{
  "n_layer": 9,
  "d_model": 192,
  "n_head": 6,
  "n_kv_head": 6,
  "head_dim": 32,
  "d_mlp": 768,
  "vocab_size": 2137,
  "activation": "swiglu",
  "norm": "rmsnorm",
  "norm_place": "out",
  "norm_eps": 1e-06,
  "positions": "rope",
  "rope_base": 1020.0,
  "rope_fraction": 0.5,
  "qk_norm": true,
  "attn_scale": 0.2,
  "bias": "none",
  "tie_embeddings": false,
  "parallel_block": false,
  "extras": ["local attention windows", "value embeddings", "skips across layers", "LayerScale"],
  "init": "uniform",
  "init_std_qkv": 0.0302,
  "init_std_o": 0.00712,
  "init_std_up": 0.0302,
  "init_std_down": 0.00356,
  "optimizer": "muon",
  "lr": 0.0114,
  "lr_mult_up": 1.25,
  "beta1": 0.93,
  "lr_head": 0.00568,
  "warmup_steps": 0,
  "schedule": "cos",
  "final_lr_fraction": 0.0,
  "batch_tokens": [32768, 65536, 131072],
  "seq_len": 512,
  "doc_mask": true,
  "train_tokens": 429900000,
  "steps": 6607,
  "dataset": "wikipedia_en"
}
Each number is 128 + 32 x the weight over the matrix's rms, rounded and kept within 0 to 255. Layers, rows and columns count from 0. Numbers have three digits each.

# gate: layer 5 MLP gate, 768x192, rms 0.288, rows 21-44, columns 0-191
# up: layer 5 MLP up, 768x192, rms 0.279, rows 21-44, columns 0-191
# down: layer 5 MLP down (transposed), 768x192, rms 0.0551, rows 21-44, columns 0-191
gate21:181070079123160106135126113104141100126163107102156093141099142064145130090143107125083148169161146134155136169148185154084185114132118111083101108082115135152127087186148134060118105168138091102130156109127143107084121130146134105097125144097148075099142078173170141183146127118177088128157142123181200090174046169174106124137138129163127143080157083138155127140128144166180176147154132119150104134098144145137085115164113131137136153135114113117100121144160088100172092131090107113123186130109132136141164100169124112172172174135168149122172149182122124162079161162098124148
up21:092169115146095108091128129150148096168077143110120136143156175116123164053114087131107159103169156129106125119143124120124123080144189111117122125175140092119091104141061108116089117140136072121195089128181117101157148122076138149159123145141129132162171083188150203161096155094136168114204094116132112157153130090098159168102101102094093135107117110133111130128138123139194151142127132138151177134125079090140145170113119142122140089102104096124133153127164093193085039074115102132129111149087156100190161124134218076171092130059116146105128163114124104154084122090134116075
down21:173116114113156127107119106139133142126106164137107119136077142081092080086117115129163123093120120092116142158108116077073172142120146167162173097167117111105184096122131136125196130107142185177118131073117140122115157126086111136133070139031099124169095142090134112148103099055115126095208131179093169080132166089133111134120123165159120110096162137131102112108098114075142100124141120132082143026154144145130107154139152110152112135128198097137156138135154150074089161102091197114091125119154081132098147085165162134149153094119106122147101186118118172105122164204115149112
gate22:162103124074119139134153144091140159187194135124104121135097112095118156095141106118128128112126100123146137096069130122157084131133153138133093159148178156102114108127125134133149159106132144135153152194141096074103120119144056102160105148107166109111144103166127166129119151138131110152078126098106129129109153158139122109155169129112076107153126117161144141158170101122142130111126163141145182155144087170117139135124194154151209136099124120115108150136115094071119143225125173080152136136163148134127137153132128105133093130100135089093144146109169158101100138159160149192
up22:132149161155132151146057172172105129114094172136096142131189092153123121121179138129114178093141163108068126169105154135163155097170103147144177085139132103126138136122139145120098111108141047138106113147125160106092148110148162131085086073101102119129110127098095177140095120137127179090097168133111076062154121061132120193167150164120095168122140145119115115117093157156126160115153079173143077130117073082110132180138106126079142177133136094107137155176162138153157130115083083111153093082139098103118111175151193091139135125110079147099132055127123160166133143105114149140
down22:120146149096145102105141118103155140121121160144105132143170164109115159169144150107084123111119073119115150112091145112102092169153153079147154195149108133189132110098113139118090177171109116127170153156161104077105000156114109061112165107108140104089153152129078132127108111181129132146123119114090072081146255130119180179177162074143120172161095163166079121141139095130162109153122127104126132118120109151106090170160137150155181107095116119148139136188131122092112112131161175115147123124122144106134154128125153191126132099124145116118176135137087090103125211092164087137
gate23:027162056146117157110172162127112148147126127101067107132158141094163187137177137169086097101204115123087134126146129122117187140127196136075140084156123180139174143091074103168141102161135162074169121092062129115098196157083101103116184096175103189116174132116157132144135097143157141149174172110146142035100148169114114109123108073054167114106186094165145111163110137169127115146160110068202195132161120191152099078087077105159138082143126177117136118126091137126145149150237149151095153090121104141049121078116114127100101092125155169105096167120149167049117089243169128192
up23:168160126137144079144126156153057152088082200180146142029126187171088142127104168143153160131199097114159131164077129115142095150145071095169140126071158100156107113074148185185133084152147127139136130137131119189146115063172126137097092156158144146121154157121151099136104125075104188139116104115128069128115075130196136095097148108197126124080141113111102110137154149170174132102147175101109128147084158148148112156111138080091082132202104075145128122194137073172049085105079150129175044112116166113181115141156198118162100165115213072108113089167161169112197177135140170120
down23:112137073183108147151175180081132122135066129109196161093129077118104092085185160148142113106123147170143088152164135109146064116112112112162091118141142175088103174103162132118129092157151118110100165147166101137191159094084104102110137120067138129158092062091082146106121092157126132135134126079143125163152137075125165181124106130158111211114127184126098120118137119121088118084101117147132109188095122158098135168154132164139150101149123121114091173105095169084115164127124129132161135192169139167064125122090111253110110090102117091118172103186108188108100167110188112097
gate24:087137082180103155078125159128151135142131206176156162125096171142132122151102140155131106151124166114147110138117134113182108121115115152122123126125081125075149072098119100109103128136090184142122105148139137197069156087136153137067154086110112118158104127124138071133094132173154156105132141124075103155100094104114117132099107109161121124095139120103138129129123123219179131159193142096097199074106131113161113127138144111157097155137131181125161122102118162117206121100143114118114118094164057156093129099169126117141130162123163146170123104098113143099086118107162126159
up24:107156220191102076140164146094099091128131165148089125145147072132144140094133122117091093147146072113158125154147144135164157185100136139120102077104203094120150103109172135050162135112104125139148135143145133082172137122134105146128065114139114194136100172109148135123112164080119117126094154126169106146128099150172145098102127088090124150147141094139152121174086148131046168146135077115126087111083061131063115145066162146160087082195109126050106096140103087103074102181164160146092128143065135098072124130168118132099160105115124106116110135069140128103213107114167139095
down24:121118143143094102147136134170115100172218106083122096118122090125094144130098097064095114129125138067120117152176117141109124146144063198138113148176114150102141173118148127143143095077129152157161187114099065086162056107161140145134145123135115104107155103086148116134158171140107123138122186128166098130158050176122141127125117168114136107130146127104144141123144118126097123169148201142101110140125100127072143121085051150174142109126144143087104132137180168104136128145135131133191138064194126115107144137133091169148095171072118159108147123097164198111086139148097151077
gate25:144149109167126098094172141199179110123169142136124139099202087134171103057134099075132073082224103140123112176118112103097122163137190135157133138135141157104095082116175115142117138140102192149175121153114094108123154169154134123077055190144148087136146136170142196122142126193142134151152108194080121140110115156087108078124105159119069138098118154126132126134111099076097124095062107141078093128105121164178135138075148095148197120132188107148109147129128120142131084118141136178140131135118121148111115122133146137116168103139080112124150149105112107065161100057172104106
up25:154159086136090132138163137080127103118057085114115111143035083071084131169112173143131145163125126136112133152117119122126144095063125157130036082182159113097041137157146160073139109144091089161101131094082130104163159090145115137109115021177134107117136120130139113074116106108161106162204158039126131120159151131151116150112135095101084141134107112122126181134127164167122119140102152134130082196123126095113125087117109053111134160145116162151070120075096110108103132094107095146102147113084167088121149155130168105149096166103106063155122121103091220166128090133148159110
down25:192161131097158152111118102126141075127140130113122124141112126108125102113139092135135159124126119135130113188085130093145119175119130112167159103107160140101159131134120150137175114122124145165040087115112126126161156133174084082122104147154072072097152099134081099174204131152143160168103096095126136116135130122176137089122168150171130130128100100061141172085109130127111170132112134096083095133183089212160171103128203153075129163080153156141147160127087127122112115158138110187123092111100115143079086095173159148114141125112118089138159121112133122161133064093072118126
gate26:175153157070121073141095149154083087123137090133132135143115136145150176131142170098133147141113101105137168113099140096131135096136106101150124118148179107117112086071198105101150167137104114136101074089138127130100152106188118153145119107134112145095171100108100142134116107103095138090109136057120104158102114110147149138072131108145101090137074122144166121136137163185096078098086144187162129150119170142156089094123166152102093091138099122129125111075090104149112100109043135093084165182142146127094098160137128090127093102148088159144148122119105061185160154152162117071
up26:136155114083106165143184100181159139158095139151129110108148092113111117125155131116143144114129162104086104135076130124154121118134088126147078117101109133139131171077103165130162120148110142173187137117110148100144139134116147102104121117114109117143096167118120100125068140155079114141152125147102185185127130120172137146114148162091111117163064146152112136131069138105139120110138090138137110125071100129147127165124102138088128149178120134070118103173196129116157098179166077204141122071140055163123161134077131163085141070132118180188161156161116111122137115129083150119
down26:137101067127114112109085091119160137125169123099146186200165145143120131135138156069124171144138104073134096172139099146134141146133176094160109089130122136139071145134138140104121088160085148136074131076104146123143129060133144089144123119144142126093152101176124148110141120127150090131141102117136159102129098108126169126170147168131141140132145113109104125125126129106182122147197070159107104157099102129105108147120144116154087114124151168118115106127151152076095129060109103195115131136152115197117097114114109124070141104130147181182121070153142162107130113153146093108
gate27:147121120123075098147131098161181181150176177124178169108150231125184111132094166046128115186047137158171107059147175120135109116151169125119037161102129095130133130086191097052156135110128097133129121092134133095142091173088098120131134133088170116153116098166140149084117123134120130088130094131096180123147136149155136090158116096121182081128134107133047105106168131169083169129113150118094138143076098049110174117112143103161168184133128131150118090168099125158081129178100152152116098107105099201128143096090157088097183105144194135041116164161192170198154202110135115105
up27:068084152124114153086198161076130143159188097102124154139108103105124153109133196139134117118142113136134114148125135094152111112145146137176123087122089126125085123142192140166097073210100144148169151103141126096065148094096122163108149114137165146074069117154152142106123135082121146068111164135163145110164119107103180101071110141036111082149170107167220129144176088086149139149125143113136140112144137157075180142141060153170067124121079135123120205075126136115133163144130203158069110179150141104126157051138139158148111078166163117121111149115086110115156107102089123120
down27:136073176126195200157148092182072094097127153105174119108106135126114144131076172097123136082123090064101115096157144133109133086097164171122112122154148155132155101128095127191142128157108124085153118154100086159119232105146124200181099138191091135149173126121161076171135150178105146143167187092178136129130073062153148091255117117127154127118154148177153124154124072147102097097148159128103095110143138109071141138107102106073125135155144150131148178059087123085126146060144123125137121177155108083131124160157110185062135120154122116142159125119134162112119155161143186164
gate28:164100050129178121126120172130106141134113111084144108177120169136129091101147160155182067167098075185116077131059109166132126112196076155036167175123142068102143160138114183112127134081140099141114132121130151093138189149093154104115104102100159096207109091176134084128170152097155122130140148118130128190125157148108080121121177085093127157100091129164157101190157070201197176087147074120185111123181115122064194142202149163137041117106165102103155141168143119157087196177141143129072161186157127145132142083167097130136191089163150114174097146150116109125070108087168050159
up28:087069121124162083093160141126150133158152185158109069110090101094085141088135161057140143182139158137143133109120090142165089138062232138137170121102046139065157180157125158138187134137126121152166065130129160125138158094126150143149157129064107142132130110113092112150179162095121187158052101103062167082191157107084168096071186057096154110053142112092146165185177171151138094127089155134108191138147095158091116108134143144121132108145127122129149183145117162139076135107134164124119126138140068099154141158138177106109106139122110186125176185183089123124127066092089120080
down28:154121117106152064047136131113113134124107095138103180125059134160133117105134151115213169167093163091163223147136118097189131130119080133114143093082116123178136124104118137170099134178167135134092170162153139138181112159097062139110123193100073145135129127130171134167126095100108171159135126115102142098161041124130146129126141181103156100211128086149121163125142200147123155141098087175121139123167113125199157159144122119113150136113143129199078200095136085167176186156128143158088132125177125157121122150079079085150118166125116083133155128138103162127097103112124171137
gate29:181131087167147155103127139093093116039157134095174088145108090130177085120155128139122165155132205105119106147077175147080160118112102122155096085108101172136102086122207083112073091144156162110080118147082190135100104123130180096124174074119122151082169118135105085114139132184182106099050133136181138148162131132130098127104107135126123107138097143084130138138130215192127161145158043209201080137146054151134173122176119170077159102182081155172133138122130114129126137190153147149173099162107149125153139152123140135046150190107191173102214115151121137101155136116134075161
up29:169090148168142102139153141115089077143145182229167120115106095076129140089103169092135083098190114133106109096129183083181181044113098063119128118143121150085164139107187174099092138165105158101133090102081118097135122128198122108133149097125174167135060175071099100111091141080109181160147123164159171167116135133164085139130082147099204169090155191112106138150087160150138120090144086091097054155109113160103120095132118130119140144167125154182146131150133086135157137138169075165100092090170189154140109071178075174131150113056090154198158077198130112138083117224120132185
down29:165127056104126120154144104124145157127124108092094134095140074097108135186152139177162147132083155120140097217152148090075080103147090128181130106126145069142100119150148118118076098125130099092098118117074176150115179132123191124090168083129149130109140081181129126112163071180144088095093171113169098119131139117074148163089072152125105118116056122095077052091141113148155175120114102093128120172164115156140064111148113074098173109113121104172079123099119118155092169130125117158137123145172126128091158171106141177112062126135114120120126119139131170162143134125174145157
gate30:129110143103100117143162101167098160069088127128130118118150122120122084192134091101182164096123151161135106167161147131142160085135155136141170114107102185084158107083128141171155143124107094123080105089073070156151166123065128121139170152088174117152110184158124107156108065127129117188127118178133151198135094170144143120123154100151136186092109108145105082101117168130094110147149162110161114126138139042084141108178155120133118101154095131152120135134112125093141136087116136019105112153152153160125166134096169117125100126116234106125147074196111111141132156112102136087
up30:150171201125108128182101125100133142172092157132187110096078121114123135108147105142141107066151119075087133115095186152194101145136181103148206120141105117117141193123142156123115090102113125147118184123104116148111142123178118103125111101115118138108111136120131151147166124114062165145133168089106107145139145135104092094137149137113134118179180096159155145204153103108059112103118110138075171149118153145179163108118119097154123114159152100136152100123219192112123198126191117123157119130194132138131134034138153160114140064121107171119113068118152158139176149066135126154
down30:120073168113113085135135116145112110151100107174140088117167141170151115125088112135092079158135103114127121079099118150057108130119113119164132222122111141117092079082103104092129194103105067118119143109105139115179100116149053170161138098106152198101138174156144145125144120112131092142148145125140152112134076079107107117137134157148162125095113094161115129126098152088103128100128089124087162168120081107099165115131135098106098112122150130144105047184094178073111157091149145125101131120126109110137142150083140229154177129119079195192119139167123119103147142130160110074
gate31:154088093135177087156126141160172147090208107185141166144091113165147145129096122115084136079153088102082124037121130137148171086120177183118083081131154152164159139066131131096157125089195180154085106135087156130106142134073125170129148171131132088164125129083143144149141182127106095127133138168099128159066064108113161132104146101114161176066169083116039150100081070117111110098098102088134077107132101161191116105134138138107100125191112143147148137141110087147079159107145143150112131123175146162080123175129165079106093079143103087200163106108175116112112114130116174140
up31:139054083110138101156156148103194130095157125164113154062048164119126157153100108137162125135099096116129152137093134119173155152125116205147135087133082205061158069157092077082120114097107121106112132119084090156173132161101128084102144176084128176101143102122116124144193145178112145148107064163076180172077138121196154056120080098115202164116133145093137121131155160135141132156107117036227130085132184130208044105097128150078100113126212122138097146125176186097115114149132153137121065137177083124097111160107114119124119098154111146212172151132161118165147163083079214105
down31:084122151135117134134117139105078135094077126134122101138134117109138232173129142199086057138138130162109139089142161146118116191131161159149137137147058136178156172128151189099109111134099131130143098171152078139123078157099154174077152179053152098120176162097145145103162113165129132122117114149144169161135127101151082190135183119090163121113125134158164069108111118126088081084043125119153145100115090115158127137168157130154104089115126103132134109101208103169127124094157131190212161168133120117144114155127138180112155109133111137118121098144056133138109102132113169070
gate32:195147098150105110163156107133115106122100080182079094167140078168100125080116176117140130105149109143146129124145082151112101196093124055081171098170123124109109156152087141125090147162124184120096132089111086192144135181094131181102054082136097130115183150106172088145096085177195112134173126128178157215099153157090116180128158130143153144126099132116165153160107116173127118122133164147094113153172205141145084135102125101112110161152162119091130090131118204132136155118078177116125124105139185128097112104134190116165126118093115107186155080083157100195167160154119109100
up32:147117109122111121103145114175058130153195152098128085151076136138059137149136137160145131142087087134130139078114147088127166193104070152136083141153216174035105097103056128165098120120166127185141161121110093174144214154143142184133080166095130107169162122120103099138095133078144202049099132127170149162141153155087098115116128136149161166168129134152107131131112102185111123159130175096141100155126149142106116140093156126150118184188139128108187162224086172103119112108150080171129172100110219159126119130100123127131107169125169084110086120121164120085147159056106124127
down32:122087109107129099133141162077121092122168127134087163103133097106119147146137124094113160159146095086120156101099147180049118151060136142146135110116151178111094110109107175123138088099104152129133160134142147194104091133102108134147105179079151132113164113145194111135169000080110144111170194080122165133138090138145090102153121169141133140112140118165195113136128131101122074155124153119169138135100070110100140150108066137146100096128175100182158126198117133084123085081069120083162170152062141149101139144162114130155119135108096159171114046069080118181138142122106090120
gate33:137177110172189154102157080153051071139135090108167137164140124151113142121103051122169162154131131072208124184159164187020116148138112093143100124137074039114132152123101115090139165100139116087085101143143113177163124073053111061091150065147171105131067101173139140113075110088110176100081167131138126121077088084090145122099178170132144141104102192187136147143143146116087109085196217107120044136123113049217117129117138106196086097121114171129060200124170079129155085127224113113175146124197151081166134107126174119048123139112087165116144073096109102139162174160070119120
up33:117182190067093067123119139096128150068117219149117184157159060148149084142115101142176201092121166113062140194086116152202159116086098108080124158103091215107127169193156128177168117118147229149184114189155087186142149151139123162129088108146182098081147138071149114151074141086101191205111097150097118148163166186092142171161133152111137151169146061190170188095151142090169140121120140152146089194173162111175133090197178137111132111099133107193152086144127185168188130138101093104132093094112091115118109149104102187132092160160076131169123134150085074125150105149089124097
down33:060144071137087144101155179072076102102147156165103173152087163163144113173136086082128124080184203149151158151136119172175172170129162144086145237101161143169129126126134102107160106130106177123035142147147075132103000169128149167115111098194155175172127111126087169179101157114144131135169146128141102141147206179148125079110131069119139162170155147135170128120159075157157134113149104084163106157137150070085177143143000071105194114135118140124141105124146112148114128134107089154097150145173118146139110098132103118101123108127169063103127181133111123114131128124159083114
gate34:151135097144072122096130081147123146046104204193187189136076104084116142193130138116193153150086085057073165118063169153140086135126130056097142142123136102103175116156138140139120213180139187193087045091060146078113136142151120164145144120173184153111104080118116099134109127083130109087086089159117159152170112173109098158143138113150090092108079182152076144152107065132130113123094112130108115128116119140126111119143107150190096182162135172108122110213118183164119123129130098133138126177183099108123144087111126134052135179094118122112132108119127154167127111145135120077
up34:119066136135110101114117173133184174151157122113135070139109149143117109148187120079212148134168083122106148188148168170178118203108124086140141144131083119097215129164152171161137184140164119104124118127143139081147132145119112162198077173119084135120126110107168136157134151109134124077182164143128104156163137143174207128134170127117050111145146134126104115165174081147165143125147077154094125142113149116112155071115117130145107208118109115166141099101133095152118122150053123137142203165148088118138090102107103102079124162072151156119100147068116145118127089143147106097
down34:169163192085096112139087158127106118075098184117143109113157082117150167186112134094165126131129129114130125063118059162100140165128146085124117100099188114177140109131133152189084152105132189074128093125120164127160230115188141126111166139140147140145167061041121153158125093103138103128134115117103111141151141102112114126143095103168130119146064155155083129139145081079097170132100082128080100161144077093150153151068120165137109184073136160184063170130120149131112164166102144152151116124123089138113122097132117109115101114157121136087078112105126111125132169122116126138
gate35:125117140171084147136122121133143110140157143132171136192108120131134142174126081127121134186131131099118181168122151107149110145119150112116103100091111105132100173083132115139176099085176087255168130156141138127119122130105153111107194138083080138163099137135093117124081103171113136073123125139124090183066088143211130162136096184150162102152161102063137163103062195222109073174149155111150110104099097168154126113126118099141077105140129111207130094183167157134090144116115089149136074090126167155144114204151111140099091148155115080090062086112091129121164144160082148151
up35:098139149108167122123125109130084101087176070142050119142131169137160094124146127135114092149072104141126147158115133093110130097114061209163142116109130165168106056163168092118122149126119143135083102107061133122205124141106089050193102178129103100148089134087196143128145145153145090134146138150170142156156158158130073194112112188102139146147033177135145137148169098140145115124096148182189056156192165120077109155183127103124156106108111120118167119125133098141137081095142130155089137088109084109125089105123230115033085170099175196119165141114160150086196117097087169187
down35:104175167140116129116125115053048169103099111148219137095144161128102112128191108129133125122129147143104118110132171156149127157060156170139096161159106188127139136116199114143094083088085140078179189120151107160100000151090166130134126183137173124168126112128120111110188129155137076115121071098115139140150177166106106159149091094148137105138178136150119148162074105116193104132126159124139166115172136135109089120091000140076138124150139093137145170111154125117162148106081126180151133085183130136088141138144127158176167113101103072146152065133099125092060177138135146114
gate36:127091136081154047070058127093114149097081139137220093121101152155150143100131090122124135155124091151088110140133170062134113148131075142103167120109122153088227091091224126136093121127089165174116167156071085152144118180089124130166146125122135119166116170119146209188174083137160127088168156117103191118097169161109121144212109123140077162204085121108158135148164149144102150149152140075149090111138104118158118112141181159087159108132094152133150171088173127125114116138131158050167114087117107091066169129069096101140132130101123080056143107112093088098086180122104113093
up36:134171129127145141095108083150101160064146219116130122150158135209124102161120144151093139102172123180049140130096155147129108075132127082068100128149083181115139155131202182209103059112101114141140164108067127159090110143130106124171124086140134149139103172111092211089155096072177165106145102116170144151124144075012144175159070138126153167185065192073180186105091149140105151144150145150150133095191153107093072097110156088107174175153124157134103144147147178139130086142248148080095134180176083157109158132141142102156021112131160124112112141106128071153143135067094078129
down36:124157155132164116188132106137106185114168138136125185170166102112108046136130143120098188176131170119184088169053084165077070134108172083110094157109115140103119137096119167103038102145133111130122142055086154080153155120093142101129108164132128078156082146076123164140144131126069181116163121119169148176129044059115028145108134152120197111120159156156158156134099026155088164091115137105118115134223127137091117118165103100156130123127076132127136126085180121110113133175151109212103108102148112134185196118095111077124163156138143089159138125190111152120094101089125139087
gate37:128164081140104121174087145108096100103099081097132149121084231230108182115117118119150185121130070143079124096114092106127129037174182118130144089093224093202177164167098077118145106072096097122137178184012092134099115116058105135149136097168148133106137192189141158169104142064139159135151112126076143126093128131105083125197112143002255025113094100125100174126146123078089053121102159081150074094145120115172165212119213100153147115157093143128130173165132098108092120074153162177123102068112138095081118141160122105093117141126085108113158106123137167092151102167172122125
up37:138115128057123065110128156126062098088115161088111068114031201200090102139149200074130073117135102126069129150106085074141215117126144130105132115143128092136168121131142131146105180071080088094112133150123117142063127122123131135155170162093125189095102180060107175134127206102085120126129014201119161119143079104131135085104112147146120134067088089093210179182071138084099088140136183205108133165098174130103104031086146125133080168227143168124122193092164080165101075109108175139098075067121042020156101165098040141188162074107158060111208111112064177118115086099135100147
down37:104172172090104191101093185136119104102123104071183094090083208181121118096106131176120110135130112147124117133115095168184112090152146131133115082117174109168179154091129131129109108051114124149100146187177140144104146134180105167125184128096150152125146161167191194147122137100126141073127125141118105125112163117131132099190127098099117131095112155107089177138156116177149123120157164088133050089097162049168145151118183131131090086153142178108118145107140130144126136115157101165164090111095123088145115091112115192155159152145142128133167111164079142154100118105157164115
gate38:133081079192146136141119172202107119166137116085184098145161141113109175145144135147132086081165122148118162166137143166103116127122139127087068121135123073137076099154076114130136126085143164152146120133100101079147109082142108099092142159110092109159136103154112129155142169158140149135165118120065146118165124099154149163126096195109177076124152063162206105147110128073150062120086130149102110112137127145133078168123102124103127137096128066147131094141156139074137095106100160130123124160088111133155101163089152149104172181163154084116128069096197101125117141117168187104
up38:159132152167138124060094136057134156136100148164162093130183188167126142177056091125141032118127136144109134192167152136116220164181113165140136132102157130161121075136143105102119174112175101081116075122108166116073163157123086137114146081130135131093142098117119124106102113144113104096119115162145138131088108127159075108065112082095107140190120122077110131126132136125095153138145134095072074134175157139088122102181105145189117147141113170151096122141069161125141164117151068116143089089188138117125119106087108081135111139162091182131091126158091119092158090073093114112
down38:049104089165126152104123161064124149096139103158133145101179186209113164134134167183144141139097141159098112117142154144107118129126100091096132162129139111178154125098111109119118153132170143084160148124116160122112087133153168149127125085088130141090118166111181135165076208113119105140074115160143086162057255116131187108100156090153091121130156116113121123133161114131111101179062180071125120141158152150088152090133121071101135152149094158112165159092094113131197116135136147136156149164136180171183070111105144128165151112151108150107138116155106111134144137114134178133
gate39:156101134140117214189107136129105142100137106073117105111084111120174094092170087173131137061114188132077144148099151094160159147192159130123075099202055176153113100107094143124146204083071119117154137161131070127136151091108095128131134057134139143136134084065080124129120153114109135165120081131110091073017100159203106184185156167151101098086113160054140109151171119116112072102082161172144148143065084189144115085095087149113091072117117029121255125093119114132168056136153132129077132146136108141111103063106114182058185120179153150101110138103072092178147123161104145102
up39:136157104146164121084137145201163087124097143190145112135162109121051148111136207148105149122171130127060113175144126053107139093122108189132129104138141151133174186122131109073113102111138177114076170096191111088110146117138120117124113180112148127106161139080172069104097114171099141115151141173150071144144202061104067119133119100139125172113107161157148158066166153113185143114149155131131146126169106133179147164106132111148147101117112165082107129116106150136167103092145119082133088178138153068135119081108098118149084087109139056121112114101087123106147135092081127074
down39:145037134182171128115150131147131140108121095132139125152120154105105175127136107081149160148133125139067144133142134154127113173131131186156111178120125141084071152104093129151143168140089187142103140172096052140140096121145123055144092152154134138075175194215080122070156147144097187129089109180163111183190109114135109117099138193157163098120189084144132222040052146147100126177168118086085171136098121131180120117129183101121120080130093199151152097133066101139112069137174136080046147157168122103098152104133187094096072070124138165118118098168146075108141114144165100100
gate40:112157059140218030135161040157200132048173134166054105152168140100175170175103114164206168206101106163110118116107152128102075112102091140097179082068127112094173129173099140136102079111128146147099153119142108123135098126048145096112127085103109082120220125084093033158164174097165155186139154132092119079151117187055111122108207174137111063134125110163150158117113179158150121157148096120113111134183143119115116114140167085136113116121110111179133049170200074088162129160101119121143140097142160131134167103066200144135188160142130128146205149152135107128157131131119179149
up40:169078126162125220167136193106039077159116139118159098122144124109171108120138105053155081169063196142129111166119084108137124132102136166052093132169078070123128134168138080075103121186103072114088062139099176175178129112107120145075183181106192135138118183173122217140106128141122123093099103142172103152078123111184131069109107089169063172088149168093104137130128103144111156064134139155104085118080114120140129077181147142072103157110144092126152146136094127148078126190168182148111144113131151139160128066168121109074134139103134147129181116124121164213117090122137125103
down40:069095085104109095106117133081112169126068161118121185173140166131121099150070200162171216162135136156101114177118077107151126137180165153077134071178138136119200100108081124095123137112156120162149153134140121164159102132109106118094172133125094116085088133069137143117122133105145116068082083162097123164093255128143212110125140133097092109080124164111152148072122151130111111103127121143114079139100167087118136140135139072103096144148110168124151184072152123100174112148147060198116077140120162127108118098114089228123138154082145103127144128120095148101138138122180092141
gate41:135151157107077157135128094057086135122107069149083112145088156161175072137074144194098119234118170123113108132133114234051169135155165181083130111104163115144170124155085090108130160167112218116061158133140138112173113142036069092135127140145076177179106114107137130129142127075125110114101129188157151129079124121107115134126111135078117137118122117107115175130117154171139161153164124127153131129100142087138181125081100139106112066112129134117127115180092142158189134216100069170105116084148138095100143179123113104131088090135126139102123148113062173147113160123108133113
up41:107137063153143146103127100189107143085125166128152142140137115146114114087118150034157185009184143112130147139188076076190082099148112041165163166174103113087127087099124104125125129091112027128187119101088127072145135101158203141089145108161175092167162092170116123104142107152131112080118104166159120099123109099108191152131143108207128088106135081113147085126069059134099071096112095127140067124193105133167060110187136099157118133074124115150076144090132111143085158130140133110109068173155146150139158124159113173105109140111136058131120111149136097086133124183138127131
down41:111072106119068208114180165132124126091161098140070137174134082141112118141136107151091081097179096186167072115118095101127130199139048111097094115170110078060143141069155167123079124121114044103214098143173120077083255120151194108091132108151110166160117124156120158121130126168163120105068114147140103105122255130110179080187111114205149106143104112161096076083090052190145127156146112130103126143086113096104180151148000169089099096152143084218077165138143134129164160116091103108134099175126085092150141120123062255149101150146149115141121050171111085098190192150136142171
gate42:074102148167140130138090156138075123101125112143065142154159080092142197172154108106155161130138146178124118123096176064122124155119156132138089131103133096150190088199143093115190185101189146113141134145164115144130172113110147052147147108155106149104122193126167100101163109094084119152113090114129151099131145145135133155165113126107096128109068127097118166057091129163112126106072152169093150128115131097123155136096113131121128051139147109086059150116136164204121092125174124167119147156133112152125093099069155134102175098109140124113116171104163086104119116117105163117
up42:167103123150159141111130109156128095130104118159149076068102067100190098136130117164112114177160134152110124106135092146118139094076122124095076157102158112178133141124110054155094111068061135140131164137137132158158171137147118099145102175096102086098084092108173135119105146155148169150154169139179174160167129162060152148125088151136102119137119160178118110125068179159088085131164090144128176115125152136059137158132106145114118091121143187135047096150136093128098083141099075133158105110139172225135098105119163162113180071101140111077149170134106121088110075119152144147
down42:085136121073158134119047052141171098083116130116195114151110134115150164097097156128124063117121121109122183104065141126135136123182074112107106134152082070101082152135173083083144115110060075130159149110138165148141113204116134160111131137127130140113089122120098089076076143115046145141106114097143147157104128123115117169110112111148128132175078159136114131138127059088105134126134155085080157124101069112167144142102150138121145169128179104149131074099093156132173100118133119114120143138116118119122085150169162074098119130146116135098110117081112156147107132148115130104
gate43:216166147104118098174158125149074106084147144123152131090170078092152202209104086087107182106134071095118164128130123133142137207089162075142196123070139089185148119107197164120114178032096073150175033134109121136125164162144121054179145054141131137164145135106124075152056087162094180123120149135080087114131159122110189121161128134112078102143118166201126109173125141110175172091139160067128172078127114086145148145147103125084185086146168125103143160104181164143209128121116147156132040118127122164145174118163140098156110131102115134125181082164128092151160141134071131117
up43:138036141133119142122089120165192117148141166151134144131184166139174148115159150174187078139136116160110099087092172088051192157118211073148130128119146111124155131097077092116211171123174069063135123080141150128190158149179090141155040083091173103125174075100135092170124146145173123115166122112100174169146123126060137110189155147085203093174110182102089191149145089099134101174143167082104138087101126167140110164120073140085104195115123143109132126144132116133028139076156153122112135148106123130123131130125190162183173071132118168126124173138137101148140107097159198099
down43:122109134145093153171094160180174149140137134154122142183151086147104100103175151149117067152124098152146057104141105200131132116164084134094091116110177163078076116167129114192104181138185087215178150155153123126090182136179153208100136090135153096132136167150089101096124194197213140157103125059152088195069109200134121122126128063082178138123174145082167120112154131131141107084132071095156129193150181156179174128152118152071080191151061201109099062108098112126131133104137116125207155131140167140142108120140090132138133096122132107163125143125152087180148104161154205167
gate44:032147147107118113140151199115175106144110100126136126108146031152104146126133118148123087063177151132116198153136123136150098145132106154178176112090139229134113107140095162154144132157157161149158152205132090092180171143088133098133172071124136122096135109137088102066106082074133147109141139085076083150164180122113135133170114180134154032108179129096203152147104072161118152084174040153169109095129153101104107127161141125082144147128211114137114088157191099145127103110058115145109090150169120170156076062121087195062132112102142160113186100086092118180090175144136060109
up44:108053113115160097138135116086144103125110215115159087102166164113177155147077121148113070149108067123102116131178132187134141175124157047106147095132142185126094123134173111035083117149105107086148184119102175109140113145151104137084195175127095154173085161106131121174107095166182123184142166112119120185250098152125108096162179150075168163087102101121090128170156111162123054110159217164128170051155136187156031123148086110125111110142138159150147118195143108098092061082121171108129186162035178104099104125171131120097136072166161111101121101081135093071188140136128160138
down44:101125136158115155133100142130170164134171150165122122083165193128072153167087075185109149139157098080139108032104144148127178118108108128074077090109126082107124068095104112132107166164113110130154074132128104208121070058147092116174099122104093097142150198139116133174074126136132212153161092134123130156136085116099140120125107196085081094156162165132151108117126117139177126197122121167116142135138143137169125180135089124174125122122137145164115127085089175112148171163114151121075170132057091195104188173142149152071141161145129140140135179137187109125144106141108183050